Part of a small language model's weights: 26 layers, value embeddings.
Each number is 128 + 24 x the weight over its row's rms, rounded and kept within 0 to 255. Layers, rows and columns count from 0. Numbers have three digits each. The size before them is the row's rms in percent of the matrix's.

# down: layer 4 MLP down (transposed), 512x128, rms 0.121, rows 417-511, columns 64-127
# up: layer 4 MLP up, 512x128, rms 0.136, rows 418-511, columns 64-127
down417 047:093141101106152176164127144176145167163135145160157162128156153152103137127096117131186128145119154121145128086155143160112098180129122090105115114152146121127120095148093089169114114109121151
up418 048:111105114110084171169156103119133104115135137130077144120140120092142134100150146101092097130177121134142138129158113119098128145128115163157142153105136102091074092100123113110108149140147099
down418 035:129122134140106118110107176146140153097122125136113118129078169143075124119134130108104137107153118146165128119130117137134108136129134099088103132116118174156157091113110154155081100146104133
up419 047:106112119076103126093149114121123082100125175125096132150110145127144083118120127106121088117166109129121175127133106155139099116143110142109105136113107102156115144119086146128128149134093160
down419 031:155126149160138105159116123170129105168135128146144084102115174134107117075129129095097111143127134118136141117092141129136105174094157125152161110181162134131108126165114127162140133180172123
up420 187:126107136116099123138201090158104104113109125152136151145116145134110132103163120133116118100130146142140138119138145134157144145169091139119113140122133115132131165152115110129127153137084097
down420 179:174149111145145097160128105097154147109106142123125124108155130137193171094123154151132141109089151184126115129110131124098123127089144135128137158111175129123139106143069104112104086084149090
up421 053:112113104083108152115128130129104108118109165111097141137138185115165111125167127098115148118144117094109146135156129135134099122133122162177124102114100081149118153150118142098098173168123141
down421 038:139102122151102102160111137162168161089105102120152050087128180169137116134152118133127135136123110136108169175119154094158152096098162112106156138088157093125188145141108121159145111133133137
up422 054:065108123111147150118160098117126107116137134117122119156076164105116122100165150129089126123161091100115168107154104117107128155121131137139156133082081091142098117090159115094120152147084096
down422 034:117163154120126107119158126175133117166098147152119166103157143152086092133106117172146142170134169124144125173126158109143146094082122140132094154142141126109144128113116144122137099104155126
up423 145:152143125161114129142152094117151127152119107091136138125090184168125068153119164135123128110106134137137158081112151113164129095158148152149146110078079143165131166134162124154124121177108100
down423 154:124167143120113143120132131174138151122128108139147123187143112130128127114141107134155076156104127107140144158130126118111095137144111120170094128145158124132119120113141160168137134106117137
up424 127:145108141110141111125147102128122127120163153096118157114124144141133055088134137070139155130119117109148096147116137170118150137118148103129095138137151124111130113092087123158162125139076111
down424 135:128154205138126091139075116092118133157097134154142143111134127108135156109109112118105081167060149138128134159120121142114174134135175105132090121091148134153180155137106112146135123126127133
up425 172:127117102152134113130153122122087152084088139119094143166150133104134089133144128087120128078145095143135138124113128123127084120164107144110144141131124122139142133122113118115142136158105137
down425 168:134150145139131172121092153169127156091101129093143146164131131099102101176141077126105093145095134151126153106143128109149129111191132119109130151140111135089143126148115175101113085091107118
up426 055:105118112081112122072157126117122118136110151089116156116110140145118105098097154096085135132131104074086151137155134151137105135159096157152127111066118084165128148139143148127106162137094106
down426 042:142112143120100134139127113156113149146108144133154157135111122142129110165173129092140113143160139119105152122145113090102088123099110176124074152157122120166121124155073113140121116138141085
up427 068:120109070124091180123141151101123078118109122105102131155132146116139122128123140137103119111108099116127140104142120146090129153105125149179131145113116071157116164120149135126113149174099109
down427 063:132121105148134114175097127142127136161096148160156091110117098123095133125139103134158138117100145141159100114117169152163141113151067159156109122145193127096187096141072089133105135139110157
up428 064:095105109092076147119145126105145143086140155144057140131148116119131094112150117083096094106144104084115128118141134161140106125138100153175161138113101110134150126139154131110158164153119110
down428 050:124153141157130130108096141132124118120112120117105122119157146122106134096117108114131124060114142149092111151092166139107134151155113093136132118143165167146129080131083098139141138172118141
up429 130:138099112114106118099142155104086115137171113137094109113128118100176122154106147124146093096166097101147129103146138114157151117142140136108193144153131158122100134105132154086129124142127141
down429 138:110123100119114103139099120111124118210100128125120103115128093133142092180130124158142109157122178127117151123109155146144119131088165123103128137135108106118162154136112118145150055126160117
up430 067:102111107110099135081157124116140135118108155111099147151136165132151096142123147090112103113149117119080137141125138099154125146152118104148130132099107092158132158132149149098120165179104121
down430 058:124147148146188163128124165113154146101111131134157128081125186129158143103129113119130076130083139119116122142146147129177121081139153079101136177115118137121143138125132176123116120154125123
up431 060:118112130097102157091195143108114096121139133141080125144079178135143107103131134140091118132156088087108173124131088128129085127166118128141162122091110077156082158129144105128082163156135105
down431 049:156136144143156111109126109163120189146128140158139161129103125142118100133116082127162114149092171124153114091121132156150117140095125127148098113154161154156169104135133091145167093149122131
up432 170:145094130144122172106153090088080159139103180109150127122085126166114130109086110132101151104131131131115135148120135143135092154102157135156104166131143102127062099114184069147145160146080117
down432 184:178085105103138135165163066122096133147176136174091107107114119121133147112126140120149122113095128165118114130122106104108108125124089139101113106133153140103145104142115154113123149140138118
up433 055:094111109112124164134151084129119139073116159104101138148113132104134110122137153103082110092126120124111128134140129141135086128106115116133142139144075047122120153130153096130130154159102136
down433 044:115148109141157119137103128132173118140098126148077109131132146111101191091119118184131110104155157128177127151121112132177188115169139106119102114156139137089193124134110145139158139114153176
up434 050:080119147089093159097134116095099115125115160118087153167126153135148123127139150080108103100177124121118166113147119125111095119140115144132123129098119111137084099124134093124086146146096128
down434 038:162128106110113135140123132143156159136147081135118076099133120124126115120164118174127140124162145142156129105112145135147171104096110114096147125133099157176089124134140160120174085128143128
up435 056:100103110112115150117147117110103111100124152155108149119117156159136123086123147120109109110139108093121131094171121170135140162122120174145132154115094087171118117141155109105114147179123109
down435 048:120088122137109141123101127147096113098086076073128142141162081157119111123106138130092155116119127124121153131090151111176144130146079137110144139134103119105131149100149123148094122111159111
up436 135:115139109126128106140121131108133124127121130154095109141102154079192151150100126152077162127122074133155128128143146104115127132121075116145143180150111102137113129146101165114129124137125124
down436 149:087098135149173132149147138092124098147132138158097106153109127101122170160115160109118152120105089109116122121138083124121103150144128091131094155131160092155136081129137122105166075076136173
up437 068:103112129082101136075138125080134127103127130128085131124100136115132108085142134103128109100179104136118142146164100162121135164147144132160127130115135137142110145094124150109097143142108120
down437 057:181149169118137137181098094165126157100104135141123096129150173108116111184129112155107140122107145181137110172100147142134148139131088144120116131114150154102117148147093123120177167127117146
up438 065:113119113122150148123166133124115104118155133095117141179109168089167131119158103124114103119170085132097174092139092125104111127143122132127126147108120117115098108095139142103111191170131122
down438 057:127133118138098119131130162072123135152145124143094130111164107124153117151085187146162115100104152137125136185095152126108129157146162155098129116143149126125110123136086151130127133140098144
up439 051:099105111118086154072149102141136131110143148107122136152105172134114115137106141078107096117131116106078176127167085136141090150162121141138120122076095100143113112114129129115088153168123136
down439 037:109139135146112133153146125127081182148124112106099109120136153117113111133111116168132158116132128154114110144151162141162112109140133129102110086121141153155148103130115128171170052089119148
up440 054:110106096110110162114171121121118128101152144096089119128137149108159102126128136094138135070177123107117158101146112132096106158139128160125114118126105136142112132113179145086125165148120129
down440 052:156100164134122088128122121090122119187101156155098091111111126136146141123131182118131156157149107121158140149131092176118157097137134159171122119127130128116114116121130137093131148133177157
up441 117:125092124098128127107153098090121110152090119135111171106098136119096118125166131108104130141163135127115128118120124142109093149168118212152145164094147122119105160142092142114097133189112118
down441 127:123118211124166123131129095130169135118145131134133145144169137146090144144121121128134127153117126136114082118097137130109112139113133136071118122141162156110086094137094109135102087157155119
up442 055:084112115091097140089123145119156097143142110116101133177099173097153108117133136075085098125113075098118146127148107151105087151160101156138100143097112129155103110099160114096095143129108115
down442 036:138138140098123095098099146151161147128141090161155053151110080141095113147123144128163128122122097132126113157126155135117153134126117138121124122122127102114140084135116105100114153157120121
up443 057:098106121099103168100135136123125128105129149150153145155117143097165126098113174119131098096171096089127161118146122147129141150154097152150161152101117130143132130099126173112108156136114084
down443 049:124173145133106120141096144146141113140093094099077107124139155160110111113095113126110109132149101114121132154110129090138102136135108073116139115180125089109153118144096135142119146146123152
up444 059:118113103117126158120143111126095094110132127121114145143136150090168092126137141111118083106154125113111156138110135145158099120132140147181139123099141094131131158121170149086117190137128100
down444 050:183186091122133127160111165133134117161114100159131129123122144124094157133167118113141147139132140100152137142154116147116133105131139119112121078084124103137095121095079085132161154124101151
up445 072:072136109098123140108131122111124129109116140130105154142113158098162123114148116095119124099183082133097129111125147138121080147148132127120178118118104088143121124141149150121137177152079115
down445 068:188159134128127112109118156107138153136138089120097105133133121122075129104052163155147116134127135128169110113106151079162120104115136149101113132133102160117111119136120138115143131094121134
up446 056:124123069109097194120151128108113111116113171122127162160120148091175128108125118106087131094139105108097119121138136129144093151134120158131139158129074114147121160155132115112113162149106114
down446 041:112156094118138134127127093161166143171116105102131106151147096143134140129123162132089083108141149171123141121130098098179129126150146092121164106134092126114167143167138160149159106119115109
up447 157:139160098125146114133127148103118145112118163149164124104104178109146087121137162132073134145155096145122133109154136122099097149122120192138115142094143105116130112145171167140088141122103093
down447 166:127108127151135116144108132118189152125109143126154103072085115156133157128124109148091147159129105155113138132140144086115176099136167103163130092099176128155125119126139125128111133111135090
up448 166:097102133115126096114098164128114128067154145118099126138116129124113154126120197095144099159172111095158141140106149161130129142140142179144160114131101105069151132117119181139075132158129153
down448 173:167138089145080150172133120157107139140126133123145101102135113166091120182101121129160156172150118094093108123131136131133082076084138111125127117160132126139115100110120136121150177165162116
up449 058:096094133092076132116139105123115119111111146139116125136112184108136114099132123114109124113161083125112160128143105129121114155139123171123109133110117079144131138137159145117109133159123100
down449 047:131143114102097095128132200130179131110109138123104062149098112142169127149124163120159132165132126150122150130146112153130151124149157091096175092185103136090126179126101139134129124103119145
up450 115:122109096128120164130108150087079081091127123155136115126136143115121146130121129105121114158163112127116138142165152111146137113105107166144121154150153100095113120145143137130107142155132142
down450 120:152167122147111122157147131180149102119150134094147132110060137114094132191093117117130135139133122140122099131117139138130112155144096128135120123113124102114131107155123135122100146098115124
up451 061:102131092097111142114152132110079105113113185114117143109136131103154085073139151093107080107119127127116146118117090117112101142155090178123157146098112121131140117117118189123134173184104097
down451 053:141148122139143166166099112160166172107121101147173077108111111091146172127162094140120155118118131136114131122152167151158121110161130124149110163068122140127162129128127098169142125109110130
up452 149:140137126116117123133129137124119106127138116160123110117138173121135123090127126116145080120134122116090140072116125129128140133178050168121207122132132155140129136146133121110114211138102134
down452 150:149140142111126184129105146125130152147142100149173149148121150132131146119095127133101104168122175157107081161098101158147112151132128101141099161116116120155155177088151155091126102098114129
up453 050:124137130121136159099107118096075141120114152109097145161101127106150103101145150104121090122124112116110168120149130112132084126113130148149122097086078141133114118153148119129094164153097152
down453 034:138150130103129125086142124108115154132115136130073175148113143203132108145127139145118137100113136113152116174139133158161121135129117108115143080134108123115160155135133081144138106151098120
up454 051:094113095096093136132156123134112102133118122096099149129118154106140073091130158142101105111158095104103184129145088130113154146177129139145124141105067129142081158110137124108121163161125099
down454 036:121108135132104148108134130119144116152136108169178132107140105124135143121096105127173152130079149139165125107140126113132133128142109133127111106150112137091089123161094173151086089094112103
up455 052:090109127099104165116121137102124109087142164086097154142122166113133118089121167103105095128166123104083137126154090151124142119149136145154152141110120104119091141161127146100114158130119112
down455 037:121099094140136093169112146137130153114114126126136134126109085108120131137144123090156146173125122153140091134111167125123136109138134139084141132113126120119154134122178062158147068154142110
up456 066:077126100132096147171142082089119120113140159080107152147132156124143130137102142133090128106147106121103166124152133128096105156135141152114137169122087121120111152126125096097100172186122140
down456 061:165146101131108169141137140177126118171166135134150092102095114128097117104142131129128197116117113114136107093115136123100109150140135084127146186126106135119142060110119115157122128102127145
up457 068:111096097124112159085150100122097114146119150092113133119123142153162093098135159082092144119152118111132136109159126158128085120156116160156158138076126117144120154136127144120135161183123135
down457 058:124125159135148102167121129136154168120135123121146106133185116128125129176098106124159152127077144124089100144125167112157163136102174110090117139119128139083150086169134101091161100117118135
up458 153:103124136144136117134166105160099094097130110160124122125161119137129124080128167165112091111122148158088176105131132136132117122154042123138131140150077119110094135137110108103161141132123121
down458 159:112149139143114122122125136113131146102136099139095129184143138132168135135136137163118125127123118115138130133118120115126158127106134112100111131189129159090114146108093113086146175148105136
up459 077:080103100085085187098158097084093104123115151116111146174108151119161127083092170108100127104151095131128117147135103154087134170130142140128141119096076124141116149134149123096080124152138109
down459 074:144090132135117127097127161106145140135115138164139114153134090148105127231112109138127157156108143122150102117110115076173191114132138115103097108141151151123088139126088135152126146129090132
up460 056:113118104145132149103112120123101114106128136077140138137118167120161106100119127112106088101136117136152189094157072153151110172132093166127155125085104123142104129086147126110120155179071101
down460 034:138148150149124077133140154133157110133116148159085131145143134143068160142086111116082146162122138154133090149109129130147133106128119109158142125143151115116195141160082114107122123114166149
up461 054:129093112090126182106155127112085103109133135098102109122101169090106101130137169115126111121127089117086196121122128154134110145144121189189116126127133089124113139108177145132113139149124097
down461 041:170159169129160140172128123145157139151136133157141139142133144157110097156139098111152117105130093128122113104118122143143102157156114110113141140140116161121119089131081126140160096073113176
up462 147:122140111133146131091149145090147097084112131132093126138140159167096120085170118127095101110178123142139130120126145113165132155142140168143184116134111144151154165122141109088131142117135092
down462 160:157150128135125098156098125138134171117082120082132102101185155129089142082141094124129129107136130150149145114124165123148149133103166131110139147108096141064130138156102120123148154100144152
up463 087:121115075126105135099138113124116091123150129126133132114114153118171126093166170104126095091137100126132153118170102142135106154149080141120119145089082099119091161109148160108119121152101109
down463 076:135148083134110103165147162096161181157141128121114145151159136150129153128081104149127160119136148087128099133144176126149118145123158091118109116117134134155160131132125133171123161115157170
up464 053:106098119087090132115126120132093095116129166119094126118142157107149113133138181095082123105175095086127170130138119115115136134112094156130128160094147096136128159137141122112093145138104105
down464 033:121119149146170140121138113135141126124146130146107103129094112139137156099155108156116121142112120158099096150097136143127139137167087177151085110127156140094134130113100156162114165091141139
up465 050:106115113072094172131106120110141137097129143123079126151131143116143104094135131136122130105167088100104128126136126142122079142131124128126160165089119077136124132077156126136120208140112130
down465 036:129103150186116118125113134143113104155144140150107157136129130130101099163077141133136130125170145101162153103074130147128142130158103102076115115153171088101107132136133142174159103095108166
up466 151:144124104151123113131109157146121088081077163141106146107110124094136094091139110160124145131154102095179124126132114161110110126176136159097120185097123146174141138133124145164141143146131160
down466 166:159143084148093046168100129110131109117100117133125147112124137148121108137124135109123099118110165158106161135130139158086091155126082102138083178135109115085116134116136155122097117136116162
up467 059:134117105107103130113139117125098064084129163116082127187113156138179122095134124109097146108140071122143145133120120130134095138146127170158134148130083115157106152125146115103072145138093125
down467 046:085133102114173127176093111110137118177130166115142110112116112143107137128134139090163115105109160147117100113103112140108115150107083081110161123152164141129159143136133119109118099091161153
up468 056:130121098135137120101132078078123125108157112144116105137131154127123100092099160124135143095119109122089129153109089116079140137143137106170104122085139113126144148113128153075054180156115093
down468 037:125111163158134140127071100160127103210173091143094109103077133160102099135104131131134113120118187163137116124127137155120113176143155108129134077108108142112153136149083127122137122121147139
up469 057:113117134110102151130151094091123106121125129147103118155113164120135095109132140105144149095120110139089164119151119154118097137120122139167111151096124091174103145137123088085094140143082108
down469 044:149151095135116055152083161115137163121098137147134135090145106161123153147108136133136152157152152139121138154128159124124149108090147137081125125167133147086150155144135132126139100132169161
up470 146:098122093099146165077125093097149140169148136073116171156121132145141112107116135154152082082134122122106145100147115134157065141140144150124080108071111119168111119140148083142127151121095096
down470 158:109097093107108150128149161098115103115121113147112135134135083090114133107130143138136125140099153117145183155160129130130146116093140143150157125084126105148162135138127149109115072131142138
up471 062:068113133114125129110124130106119117102106152134104137140127159082152122117136157090092111138166080102105174131141111144092121191130114165165153129127118091141104148116174132096109179169113112
down471 054:160180105078135114132078126147105100075103121167096139142125176155113140120127125149143101121133124127153082112135124159144135078150128157150090112148139140110144133107124120123121152103116159
up472 191:138089132123068152109140137109138133148104172100135162142127151116111159076122152121102162117159105125122179132168123132091094096150154133168089104106141121174142107144159109114106151131090141
down472 183:124165104136102130137103137125084139136139130145155126177169133131106135137158110155140159127162144152159126133096114150128170127164134131133137106129093141090177147067118142129100161162091143
up473 141:138173128110133157133122157110140067107085092125117101134152117151150097120144140157145099077123118151124139114124179184133150134186112140096139110115134135148136153174149122097121138137115146
down473 156:131133162114081190153107153132089115165094158168114125097146158109158142134144117106173179140124120134163102104156108135133140112115121137127110128124183110093124146111146109140161136095144118
up474 159:096086132135114093124134109126156152079109167138121150135124159161133096125147120071137123117160142132117145123147094114130148138127148128123173136109146134147124150141151146116128144147099141
down474 167:127171125109105150083136149109104133126118139121112127137149131144124088181067097128098129126127136174165116133143137106153126115125155126114134117125118142135140143135160166094089125139130131
up475 059:120102104104096137112148089102108085130133124138140146152122149090159132125104135126098101105153086111140149099119099144119100146134134186135108166094067099151133140133159157101085170114100134
down475 048:154175163136135130149109158135112125132118152146131114112146113173131136117140115074113160118097123147132132150111114128089134135097112083100134114128166108124153145089113127164142095130157155
up476 136:116151124116156156122165117138122123121137135139131124149134124140142122143118126167117125130136098067123105138108152097070147090085107150123124116140122086110097119126137157138115166193129131
down476 138:141105128082085112134102125141120102184111095146167144137116158134106130105149129129110140097129124137136087147066083087121115136120106133139144082116105096187129113141095111121119118119123079
up477 175:147169130125106113149162148108123128128170137157093097151157144119145066143100125129104106097137120123111146142120157162109152147104123120127163138155098126121149122127160128126112151183121106
down477 177:131086108131130094144142103089131172112166125103117128181127166144107169112083139160120139112108103101140161120129109159149118060122140118101135115131087116168118081123103105144184173137107102
up478 062:102104103081114117104122116095114107107172162101120156148090144131129112110148131081107133127144101119130146128167089160117102161169106148149139145094113123136127166100143146100113151146120112
down478 057:147132174145122162147117132168145117135078135101101137128142113141098145114150083105157147154086110138111121142083145136099134133128167149138138119118178110121183134144095096160114130110134122
up479 153:098134112136138115154171129113114126079112169171111120111129178143167081097096108126101138134125080159135130122127132155079106118096123117124144120152115140128145130085099146143141145126156137
down479 159:113137095126147124118115125105100116116168107134095116152102118124103109129127113094128150149162138125145114089149129126174190115184134142114116172155150118114144112110113127141157114083101123
up480 059:130073118116101140083145126121101137093128139135120126140126178112144114107116119063097121117109095117111128126151122144147117131137138142114124149114098105141135132107145117156087148184097094
down480 050:085135136109136105170125089165128113110131116181180111109123073116147114121143130152161129085094086178140133108124121147119096114139126065121140140102153148123131131167099121116119138142130155
up481 061:100096119118090179082144117122111103122111156105126167149091137116147101111120130136108099126152099101137131123143082120124072164158121143135105176084073079113128131121174134107099156144104124
down481 055:088108147099152094142126123152147097146112133139101098124124120150095109129129130117130142107113109126122101129122130125148096112122116088124149087124141112084161089149116118148137102121177149
up482 063:127106096069112165144152110106125122105138130110135122174114171097148109092121142108162090084138085084090124073126125145120136161141099121156135141114121118129105138115148135152104148134115104
down482 055:126175127187110102136085164089101118134100151144145067092154116115135109117116139125128094153110151127165162121087132119109136117114120134135178145107125187129137109152117116079129126177141089
up483 057:105120096123121173109142123094118093107123159116141118141144146131178094131133172096079124113141136127165168104147109138131139148165108146135121143118108115123077149145167120141118149154081106
down483 042:131096144140158092108127135161123120110128129168128133139119103125129129080144143125155143144124130160170087123098120123162144137116124117096110153057091125100136071137096107131121120131162140
up484 119:151123102109106134137149138135130108127116098151139122165127133151146164090173128119134137076171128136150163127146148128142097182120094106116118119138127119139136141101134162097125163093109160
down484 139:156196145123134130142127145147132124160093128132157090164098144141098164101129150147126116099181143113136138141130129135158104160057111120143124100132182114088182134136116118156125138090127108
up485 055:102095099110134131115129105106088131129130179122114127122101131086128107136124173100118094078155114137114180117164113135092104147129133135120113136124101099158084130109141133091131144139119090
down485 043:156147117128101096133135146132149128114097160143088115127138128159125112122121126114157176188087136091132165157103132159134119124107133140115138126110135124116178148126141116139091135129129164
up486 051:126081118092075125117139114114134099106106145131103170101123140140150107097107155096072134094128070120112154110165123119110117104128131139172150126096089107148123148142137115093105151163115119
down486 036:105118150142124154156095140161134159124093145124112167088136129112139107155117104104104152154089167079112114145120171187105143102132106171126129139109131153097134144127100111106106078155111113
up487 055:110109124088069135118140132109086105126131172127108112144077157110128114100132136123132132086148094146137177136107119139100103180143100153120120127109097113139110123118147115131125168136102100
down487 044:101149148164148126124119167141186148114092107115109123075139105108163146163099123141152131140099135128103126120146140165110127120164124085095128147119120107138116109163101111093136118149130153
up488 053:117135099099093146124144122113115123045136149107095115139095150139162115105137125083084114132154102149082140117118117136120100152147165165150105145104102122139101173112127140089111147144095101
down488 036:124109105180168145146130151146183153110136099117173173143160112155125139166105135162124129126138166122118119135116130117149183114148126128112133127099171149101142119134127144131112103107126165
up489 165:096162115137148164111113105116104143093149118153108140123128125128125114113131141107120112083111071139117122110102102095130085151167076138112095137128110112110116121117174139119152133143124120
down489 169:115137133144147110115138109088118128107097145134094170155139130143124140142106093151131108125138138133123165138101104127147167113128151092109171083165115147104106131155149086108153125124170173
up490 048:115107131111091149101118100112116117090115150144132136125112141140154135099121180099095105073153106134090161123119103164118133125131114131135112146111087104134113136128121162118119145135107142
down490 037:150135109134137139152133131144115124125113111122146142131165178188099139103181154137141087135132121130125101158122112133131103093140137171145110091093110102116090102093097128156139102147129149
up491 049:091106089128113130107153115100140118107117162143091146162128158119160113126114137091090121089132103102107180124141109167144109157148106132119097089099108105134118137150135112129100126163121106
down491 038:134146150111108118144199146124169154109127137135117101088098148110159128168150142125122177158087117154127136161113120116094197118115163100108177144121162115139125158154138161111107087145160109
up492 058:093126098120097148091147146094141111087134140125081142106114164114149126086099173132112130086135076132111139109158102135107114147124141148133147134100083114155132129108124131121074154135088141
down492 053:116119124112137066182116112129144127183159120159100141159131132133130143109123121112151144132122156172171131161122097088142117107101150100105120139077162133117133124101047123125108099110160145
up493 082:123104094143130142127145148116108087096107131127125158157117127099163109101138089135089136100191132131152182123129135110156129129105135117143111106124103083113123180109149114155109135149104149
down493 084:136134151140159147117109129200130110112131113095144110152180115139074135119146107156100139132130107117105105110116163117110107147131103136129089104100126145090131087136086101133152126115126145
up494 059:111119095074142168125126128094079111084141147131119149152112142114134098119119169078078110116156110132102131156110109177132109126168119133142117138104131074139097138121131115128137162151108132
down494 054:157142104120161132177103134157137111085089087144142154174136117135091148121126058113154150120140153102117161123120134133174132132109124120117126109148161116092124125096113115128122127100139160
up495 158:112114122133129123098127090110142121137084138079108136136064172072128094114089101095110144129094119149154128138165101120099104125093156101145143114134158121148094110096151142145113158158088142
down495 168:139121122177141135120097156115127119128151121125148084097097170099113146153181133133148148148138124145133087146148133130146128092086092086132123084101149125127132123138145105134105116149165141
up496 047:116135113082118158140120129125077129123094143136114134140142156124122077119124126104131112120146139088136145126164121165147163139129136157141118141103093076117111132126168127094141182172112085
down496 032:163120134135128117153111136158137164167141141161131114112165125167099125166118128097133128159117125113155101114123131140092139147173120094106129148190168159140132092183128102125088136137117169
up497 163:139123111118087171131162098106105088110116145127144176163080125143125132097092104097096099079170139135130173174164140117165145108131135129160086125130145115159127090125131107152123129134133124
down497 159:109139107109116138130138100117125116100117132104112106089097112144141112161130108136120132114160137158145148124125158162131145169132178102147084146145159174120122125138140109092130118150118146
up498 071:122119092078113158075148116124147104071125150118095146128146147114113068118105127114097134109162124133129147112136116151100116114122159150129112203121115151125111151109148138131112175150101085
down498 066:121112114181112098155085142099165139158110134160088114148089130173123150139121132133130136158103173114137122179151119098110118115097144081122125101112155131111114102090122143154109110118116125
up499 165:108150141119136153132133087118166109103117160142135149129102140107122128069099122143129133079100097145126120138133113098139062124115117125131125133123124132161113156159171190131139123135128082
down499 167:128163137134129165093163170120136142136122120140138177093155119101112159063098147080096133121141142105139134142122118149118100142078146128111121112129142134089158120111173139097149049107143153
up500 058:107107083088119168104118118098102122107120128121128144168099130111111128116158134130085141129145091123099144109145123170120078120124121150128128137080104087130077157110151131120084156162116138
down500 049:118097181128124098115157103157153166167142125134163114150133113142136092155129116160131173161095163107140102129094134130138120086117107105107126134143158156122129157140139102110129119123186098
up501 140:130118128126113108100133095111096145116134154094073148130135112122127090137147143140119119093139124139113142121136119109135117155154040129128144085141135134130138137127124110092093150135120104
down501 135:141151148119162109131137167168117122131107123110099146137111134128125146135080123141130158106104129133122116112138127100146132135120160127090108129098153113115148113110121138161116113070125129
up502 060:086100098124130161128131093155085120118124134139107148135136160092159135116143147101110130096163091100100165124154102144135097127132095152177142136118119088163113148109136128109110135153101134
down502 049:124130143099157089151160111155146123086131118180174125140129127138114107136106135132172166155120141172108087162115145149154193110166144136104141138152140136141138105153093118117199121091090093
up503 129:146134128133108116111149130076121144106144111122126122117129197108157116113124132149065125137109142104132161110104101147110158106108083116115167159099125117104151108091139153125141149107106091
down503 144:154145119122148134172132091127129098157108149155138152129115178133146119123151148142107100151132123122148107162129099134103135124068143134128080099119181105132099105100137085184149159109136144
up504 054:076141110108089150101125127090128127102126169116100141138148169130146104112138148122092103082155089110107158106133098131133139160162099139147113163118104072135123127089156165087099155155121129
down504 048:153134146147121101126093130165127132101137134076123118126120116144113184171124116113152130106132132177124085119129162130107146110152089091104133096123137129092149082119107083199104136130171103
up505 044:125075103096096153106129121125118090114128156112090166087117141123151078128109169101125081105109107105101156161153093140130130142113090155154123131124074120106122136131138111146128159140089109
down505 036:095139142134120137160094124123178083151107109119171089126179154134128181146112116134127131112143146130171119114123127108135126147157142177094137084140094120119116163179126113154170174096079148
up506 056:081113083105093134075142142085111132101106138125117119137116184097115081099125134101116079133126082127113131108152114120128092111130093164124117126111078079134120126108154151112094184128095121
down506 052:124192162130147077141106151125162154122172113130129111107148130153124152134128123129145128136111157091134117149126132139081123108127142091166167112114165152098149110103108142147164132168180132
up507 075:108134104101111142123152117130092113088114115119111127122097154127170098075139140126095107104173102129133158117142139166097132155107120167122113151127096119164085122107150124099107175184118117
down507 065:153086133110116113136113166117166143169108114108127147103171091166155160133093127120142079089093161140153113146146155159144138148134117136120138113138136115127125124128144110147093110090126139
up508 061:076118134086102160138125100120102125146135158102080130132100164122175083116149122085116110094162110125110140120141093126117114135158136138142147132133094125159112115124134158112079142159121103
down508 041:133125149137117118132106108129109155131087054129163110140144171132143100134090155139142190152070137146125144115101144111161148096110155090088148137111090133126141111167135100175160128137138096
up509 065:107111116106104147102148143111106130118128137129092142113125124123154122095139130104061101121168105105147183123144096130121120146191132155112158115119088084111137164132140139073144176169105122
down509 066:169137159117128128134127119139118112161082162142089117130134151133144119130159144183122192143131171162142080123112127141149112095141121138144088152126088156136167133134124158160116106098131087
up510 070:124112087116099145120136130110133104142127165105127140124124156071146104139099118120110107103151142144107136100116110133115142137147124164114156139105085114146089122113157142127078159132109108
down510 056:094078145138134130136124131134158101159091133130120101101118127131124168122135105140156118160090153155128148173106118107119146123113160077104140107109171109111102172130100138117134143147130148
up511 056:079121129120135147131166095090094084094114136146108135155085159112120108094093133119109079088161089117126165122146093126106099120158117164135123132066120116128116142089131145119106165140135098
down511 043:117116130108099126111132161098156146118144103128073106134147100119116136123138166121171154103135140135165086134132103099083145144153120138113148077160128124142134126123109141155071108117124152